Weights of a small GPT-style language model, trained from scratch on English Wikipedia: 8 layers.
Each number is 50 + 12 x the weight over its row's rms, rounded and kept within 0 to 99. Layers, rows and columns count from 0. The size before them is the row's rms in percent of the matrix's.

# gate: layer 2 MLP gate, 1216x512, rms 0.0917, rows 76-92, columns 448-511
# up: layer 2 MLP up, 1216x512, rms 0.095, rows 76-91, columns 448-511
# down: layer 2 MLP down (transposed), 1216x512, rms 0.133, rows 76-91, columns 448-511
gate76 110:35 50 33 44 54 56 26 56 67 43 59 47 43 65 63 77 52 51 29 47 38 44 28 61 19 67 51 39 85 57 66 49 52 60 35 47 46 64 39 58 86 56 39 76 31 67 47 48 60 49 44 47 59 49 51 43 30 53 44 32 31 40 49 51
up76 107:30 44 38 48 34 50 60 28 59 32 37 46 52 64 32 58 57 33 73 49 50 69 48 29 71 60 57 41 46 57 42 50 51 41 45 35 62 55 70 51 41 76 54 46 52 53 83 53 50 46 49 36 45 60 44 43 69 64 35 41 58 60 45 46
down76 105:52 47 39 51 57 39 65 61 30 50 40 52 36 39 52 33 57 71 60 58 66 59 70 70 37 59 55 39 67 60 49 77 69 54 60 51 23 49 38 58 75 54 81 38 69 39 46 58 42 52 47 68 73 38 49 47 50 58 42 54 46 47 35 50
gate77 098:56 34 42 73 44 53 84 65 52 55 60 60 48 55 35 59 45 39 23 42 58 60 27 60 45 34 45 35 48 57 52 66 54 49 42 39 61 43 69 56 72 54 40 63 43 59 59 50 68 52 35 84 71 60 69 79 56 60 40 71 76 48 55 48
up77 095:38 58 46 46 36 43 39 46 38 32 46 65 45 64 62 49 53 71 37 28 53 26 40 37 58 64 45 50 58 54 28 65 60 56 44 66 50 54 36 59 51 66 46 43 33 66 38 58 66 81 36 45 32 40 46 60 41 60 53 50 67 56 57 62
down77 098:45 46 30 45 53 52 62 93 59 35 65 56 34 56 51 71 50 52 67 48 32 45 52 57 47 34 33 64 53 53 43 51 64 50 61 78 39 44 48 34 44 34 43 51 52 42 46 44 54 35 44 55 68 63 48 71 50 47 77 47 46 58 46 55
gate78 101:56 36 59 51 60 56 61 39 50 55 49 32 61 40 33 44 54 38 33 43 66 61 41 38 64 47 38 25 44 63 48 48 59 45 35 61 56 44 59 38 72 48 52 45 40 48 44 48 41 27 50 41 48 51 57 43 55 78 39 49 35 69 38 59
up78 100:59 41 68 66 71 73 62 43 48 39 62 38 40 48 45 39 62 30 56 46 58 54 39 48 34 34 36 58 58 54 39 60 76 53 40 47 49 42 74 34 53 37 51 46 51 64 73 50 48 58 51 33 43 78 62 37 39 58 50 39 21 73 50 40
down78 102:79 48 62 69 45 65 57 77 61 57 72 34 38 27 51 50 53 61 79 36 81 51 48 50 46 80 38 36 35 65 41 64 59 55 41 60 38 30 37 48 45 25 21 50 49 33 48 54 59 61 55 45 44 31 61 44 60 53 45 51 47 44 49 37
gate79 098:39 40 58 51 57 51 55 44 49 51 57 53 45 35 59 49 36 53 38 37 51 46 46 44 50 72 43 51 39 71 36 57 42 43 26 67 75 50 29 23 51 32 43 33 45 52 46 53 35 59 53 49 42 20 67 45 36 68 36 55 44 48 63 23
up79 107:56 42 59 83 48 42 42 33 69 59 49 53 43 35 52 52 40 49 24 43 50 52 63 59 58 51 28 44 66 57 45 32 32 80 68 45 38 56 58 39 69 58 63 44 44 54 67 45 47 48 50 49 33 72 56 48 44 37 40 38 58 51 46 58
down79 107:44 30 55 72 49 45 50 42 72 40 42 35 48 43 58 63 50 54 37 38 34 57 63 44 53 47 53 33 54 63 55 39 53 50 63 45 68 72 36 34 35 30 81 49 44 53 54 47 37 59 47 53 32 47 58 31 43 59 37 57 42 58 40 59
gate80 098:47 49 53 49 62 50 58 59 48 73 41 56 76 40 43 50 59 37 53 40 54 52 29 33 49 44 60 73 66 33 44 36 47 72 52 52 46 50 75 35 45 32 61 77 42 39 57 26 53 59 56 57 51 37 49 56 53 62 30 54 44 56 29 54
up80 096:66 44 53 59 51 54 50 32 53 60 40 34 60 23 52 57 27 55 49 47 29 66 52 40 56 52 66 59 70 43 61 57 69 40 32 31 63 63 43 37 47 36 58 63 62 34 49 63 39 32 42 56 59 62 54 63 37 44 44 43 25 84 35 44
down80 100:66 38 64 35 33 55 35 57 54 44 45 43 29 48 61 40 45 51 40 43 70 59 58 42 64 66 57 70 35 69 59 44 44 52 37 40 39 36 77 47 57 39 40 53 37 32 46 62 30 57 56 63 67 44 74 56 62 55 36 50 39 72 34 62
gate81 097:58 45 72 31 50 49 64 46 46 67 60 66 55 54 55 53 37 59 29 47 30 40 33 74 43 43 44 42 57 39 46 56 47 44 43 47 35 45 46 46 64 37 52 32 52 47 58 57 58 42 60 47 55 46 35 64 54 52 58 55 45 64 40 55
up81 096:51 48 60 58 61 62 49 43 45 41 51 45 61 55 32 16 53 53 61 53 39 48 45 51 44 38 61 56 33 33 38 40 42 51 49 47 77 64 59 63 58 63 36 46 53 63 47 54 39 61 69 42 40 43 49 47 64 49 51 49 40 36 23 59
down81 098:58 49 54 19 40 49 49 52 43 55 48 51 59 44 60 69 53 67 45 57 53 59 67 34 52 51 38 48 41 70 53 37 48 49 52 50 40 40 68 76 53 55 57 54 36 53 58 45 32 78 43 62 85 42 59 54 46 47 39 49 34 31 52 60
gate82 100:58 48 33 38 49 39 50 48 43 47 66 74 62 36 57 32 69 54 53 59 55 48 39 29 41 54 64 54 49 52 42 23 37 53 67 55 44 31 55 43 49 46 54 59 57 59 61 47 57 47 54 63 36 54 46 45 21 65 24 70 49 48 50 50
up82 103:43 62 61 54 49 42 72 40 58 72 40 59 62 38 49 69 40 45 48 56 72 47 31 51 72 49 41 51 39 51 56 61 35 54 58 55 65 61 44 58 36 74 25 49 56 31 44 48 28 51 44 55 45 50 57 26 82 65 67 47 57 53 49 55
down82 100:42 46 49 49 56 56 51 56 50 41 62 46 59 47 52 58 52 59 43 52 53 55 47 34 56 49 58 33 49 51 38 41 53 45 46 66 73 85 64 35 37 59 51 50 61 43 38 45 33 48 20 27 48 51 55 84 59 40 50 42 47 37 52 64
gate83 105:72 44 55 54 39 56 62 30 39 48 44 46 62 59 36 60 61 56 35 50 45 45 51 34 63 56 41 49 54 50 59 65 37 32 48 20 74 61 54 36 49 36 46 61 26 56 50 43 29 48 63 72 37 55 51 35 48 53 33 41 21 52 50 46
up83 100:35 40 47 57 66 40 47 55 40 52 47 49 40 58 52 41 44 37 60 59 64 63 47 46 46 51 43 56 39 24 51 31 54 78 64 47 51 55 60 49 61 71 48 38 55 44 47 49 47 47 50 59 61 65 45 53 47 46 75 48 77 55 42 57
down83 101:40 56 51 41 49 45 37 37 50 58 62 48 61 36 56 53 54 54 74 54 69 43 52 37 41 47 62 48 44 42 64 66 36 71 51 40 53 47 51 51 46 59 56 44 48 45 65 61 58 28 29 35 43 63 60 85 57 39 56 55 30 44 47 54
gate84 101:53 39 55 59 77 49 44 58 55 41 51 47 45 48 44 54 60 77 30 38 43 64 87 52 38 35 19 63 53 64 41 44 59 62 58 49 69 44 51 44 38 49 38 54 43 48 73 30 57 54 62 33 49 72 77 51 55 45 55 45 61 45 62 55
up84 104:44 73 47 33 49 62 66 64 57 61 59 63 48 29 79 32 67 32 47 49 51 65 39 58 46 45 63 66 30 59 63 63 54 55 35 45 39 64 49 40 31 40 68 41 53 67 36 28 54 43 53 54 31 48 39 47 39 57 42 45 65 61 41 49
down84 100:46 70 78 47 64 41 64 53 56 42 37 46 42 63 53 34 47 53 40 34 52 57 31 52 50 44 51 47 69 42 39 48 56 56 51 36 42 59 39 58 40 38 58 28 48 75 69 53 39 50 55 53 27 50 49 42 35 51 64 61 68 43 58 52
gate85 101:63 61 69 62 61 42 71 49 44 56 38 45 40 81 41 57 58 48 71 58 51 26 45 42 52 33 74 43 50 57 38 63 70 38 49 51 50 51 17 72 64 72 64 58 39 64 31 22 59 66 46 47 35 65 52 59 62 47 48 55 79 53 48 44
up85 112:64 58 62 48 43 53 72 54 45 79 47 54 66 52 40 44 66 50 59 73 51 54 50 67 45 46 44 56 47 59 52 65 48 73 34 61 41 31 48 52 55 53 44 47 54 52 49 57 70 59 31 52 28 43 55 41 34 37 40 60 51 52 43 49
down85 104:47 48 37 73 52 48 42 42 75 57 59 39 69 46 38 44 42 66 35 64 30 49 39 26 63 39 40 52 69 43 56 46 70 02 50 70 59 73 47 44 31 51 34 74 40 45 69 54 42 59 60 59 45 30 45 58 46 52 82 34 38 58 61 47
gate86 100:46 54 63 48 22 51 18 57 54 51 38 38 27 65 49 41 39 53 43 51 58 50 69 43 44 36 52 39 62 52 35 50 62 34 74 60 66 56 43 43 60 41 40 64 37 57 60 48 42 49 19 52 43 40 63 43 46 55 57 54 49 58 47 64
up86 101:50 34 54 47 30 63 42 53 61 38 52 57 65 41 19 48 62 44 22 64 28 48 83 69 60 64 50 47 47 54 55 51 48 44 56 34 51 75 54 45 62 49 51 42 46 41 46 53 48 68 68 32 39 56 54 53 64 72 60 62 48 58 53 51
down86 098:56 46 45 62 50 30 60 42 40 49 39 36 52 54 31 54 53 55 32 49 49 50 61 59 48 53 53 61 67 48 46 38 25 55 74 52 40 63 58 35 41 56 36 66 63 66 51 57 25 57 65 36 47 28 48 50 62 65 42 61 65 39 60 53
gate87 110:58 51 50 61 54 47 45 53 52 30 41 58 45 40 52 39 46 44 45 33 60 68 50 76 52 61 53 60 51 44 64 46 49 64 50 76 55 40 62 43 47 58 51 51 77 67 41 50 56 62 55 32 46 54 52 47 51 39 59 55 56 49 74 50
up87 111:45 49 52 60 61 69 41 47 49 46 68 35 46 47 35 66 63 47 49 40 57 24 54 61 41 41 24 67 49 48 36 45 51 50 66 36 31 52 40 80 59 33 34 57 39 45 68 70 51 23 41 50 42 58 46 83 23 57 64 52 54 50 47 54
down87 104:55 57 62 71 76 47 49 42 48 83 62 43 53 55 42 66 67 50 63 59 43 75 32 46 34 45 45 44 38 60 47 34 56 72 58 39 40 34 57 50 39 57 51 53 39 62 54 50 57 48 55 47 33 79 51 58 31 87 48 26 51 72 69 61
gate88 104:33 61 37 69 56 55 45 76 40 67 45 48 49 62 71 34 31 45 55 33 56 68 74 53 54 88 45 59 42 49 58 55 29 63 58 59 58 48 59 52 70 64 62 49 49 40 47 55 53 26 30 54 55 48 48 51 45 55 29 45 67 51 37 39
up88 105:55 46 44 41 36 56 62 56 33 50 46 56 76 33 52 49 70 34 31 70 35 32 43 47 43 44 57 47 72 40 59 65 41 55 52 37 41 55 51 60 37 42 72 54 75 59 48 32 42 76 67 36 48 44 42 47 53 37 52 57 37 32 47 31
down88 098:52 47 71 41 53 54 33 34 63 49 43 25 32 64 50 47 32 51 59 59 36 38 47 39 47 34 56 34 65 45 54 52 53 70 57 30 38 46 62 49 47 33 69 58 35 35 63 51 59 53 57 68 57 56 36 50 55 54 46 40 42 26 52 54
gate89 094:59 50 53 67 36 64 64 58 32 46 72 53 44 39 42 39 59 53 48 45 64 50 21 56 36 34 43 34 52 34 47 47 64 81 25 43 53 43 37 40 62 44 35 43 44 64 64 37 49 51 47 49 45 56 27 64 58 67 48 55 54 43 58 38
up89 090:49 50 63 54 35 46 67 57 69 39 40 50 39 49 30 57 63 78 57 32 33 59 64 66 50 52 50 62 58 61 39 61 44 60 62 37 55 40 49 50 67 55 63 48 31 45 50 63 78 62 55 43 56 48 44 69 57 42 71 55 45 49 39 59
down89 092:38 39 58 49 54 59 53 42 60 57 41 53 52 58 46 46 52 61 47 46 68 49 55 61 52 57 62 60 65 69 54 53 63 42 53 59 35 38 62 49 45 51 51 38 49 38 68 43 40 34 46 63 43 53 50 34 13 19 50 38 42 51 67 35
gate90 096:57 41 51 50 52 26 77 61 67 74 54 49 51 46 62 30 56 45 44 38 46 60 57 36 59 41 14 51 49 55 71 48 58 65 50 41 61 49 60 45 61 69 46 51 57 25 43 38 52 47 47 61 22 64 39 55 53 68 49 55 55 50 48 36
up90 100:54 51 70 74 63 53 59 55 32 61 39 53 48 60 46 69 50 47 42 52 61 56 70 60 57 63 43 35 47 47 45 53 60 63 37 64 47 60 46 70 59 49 37 30 44 24 37 56 63 53 46 34 40 32 88 65 60 35 60 71 75 22 44 67
down90 095:44 64 36 66 55 64 55 67 33 48 36 60 55 33 50 52 37 40 53 53 55 51 52 41 51 56 54 38 31 49 68 47 49 58 46 52 56 54 27 40 46 52 20 58 65 53 44 55 45 37 53 70 36 39 67 68 63 32 29 56 43 45 39 59
gate91 103:33 41 37 58 48 56 36 44 59 63 62 47 50 60 62 31 54 68 49 24 50 48 65 67 50 33 53 58 59 58 50 67 47 64 49 53 57 56 54 65 49 33 53 43 53 52 42 53 25 43 66 46 86 47 50 58 49 39 55 62 61 49 50 40
up91 100:75 64 60 65 39 53 47 59 21 56 69 44 60 54 35 66 69 49 54 42 64 51 32 34 32 58 55 31 47 49 62 56 41 60 83 43 47 34 36 29 57 46 57 35 45 47 44 61 66 53 52 48 63 46 53 50 40 59 56 52 78 40 57 35
down91 090:32 69 46 41 71 62 47 68 62 40 34 39 57 47 81 42 58 49 66 65 43 58 54 17 45 46 59 58 59 50 47 63 63 72 52 39 61 34 51 75 41 44 45 57 24 42 47 56 24 63 59 53 53 66 28 53 70 53 61 50 43 65 73 68
gate92 103:62 42 46 56 63 18 51 57 35 61 43 57 35 68 43 41 56 33 61 37 37 74 49 55 52 38 59 46 60 71 37 55 47 51 65 66 64 33 79 53 43 62 47 49 65 28 56 60 33 62 42 26 57 68 39 57 32 47 41 53 70 56 52 50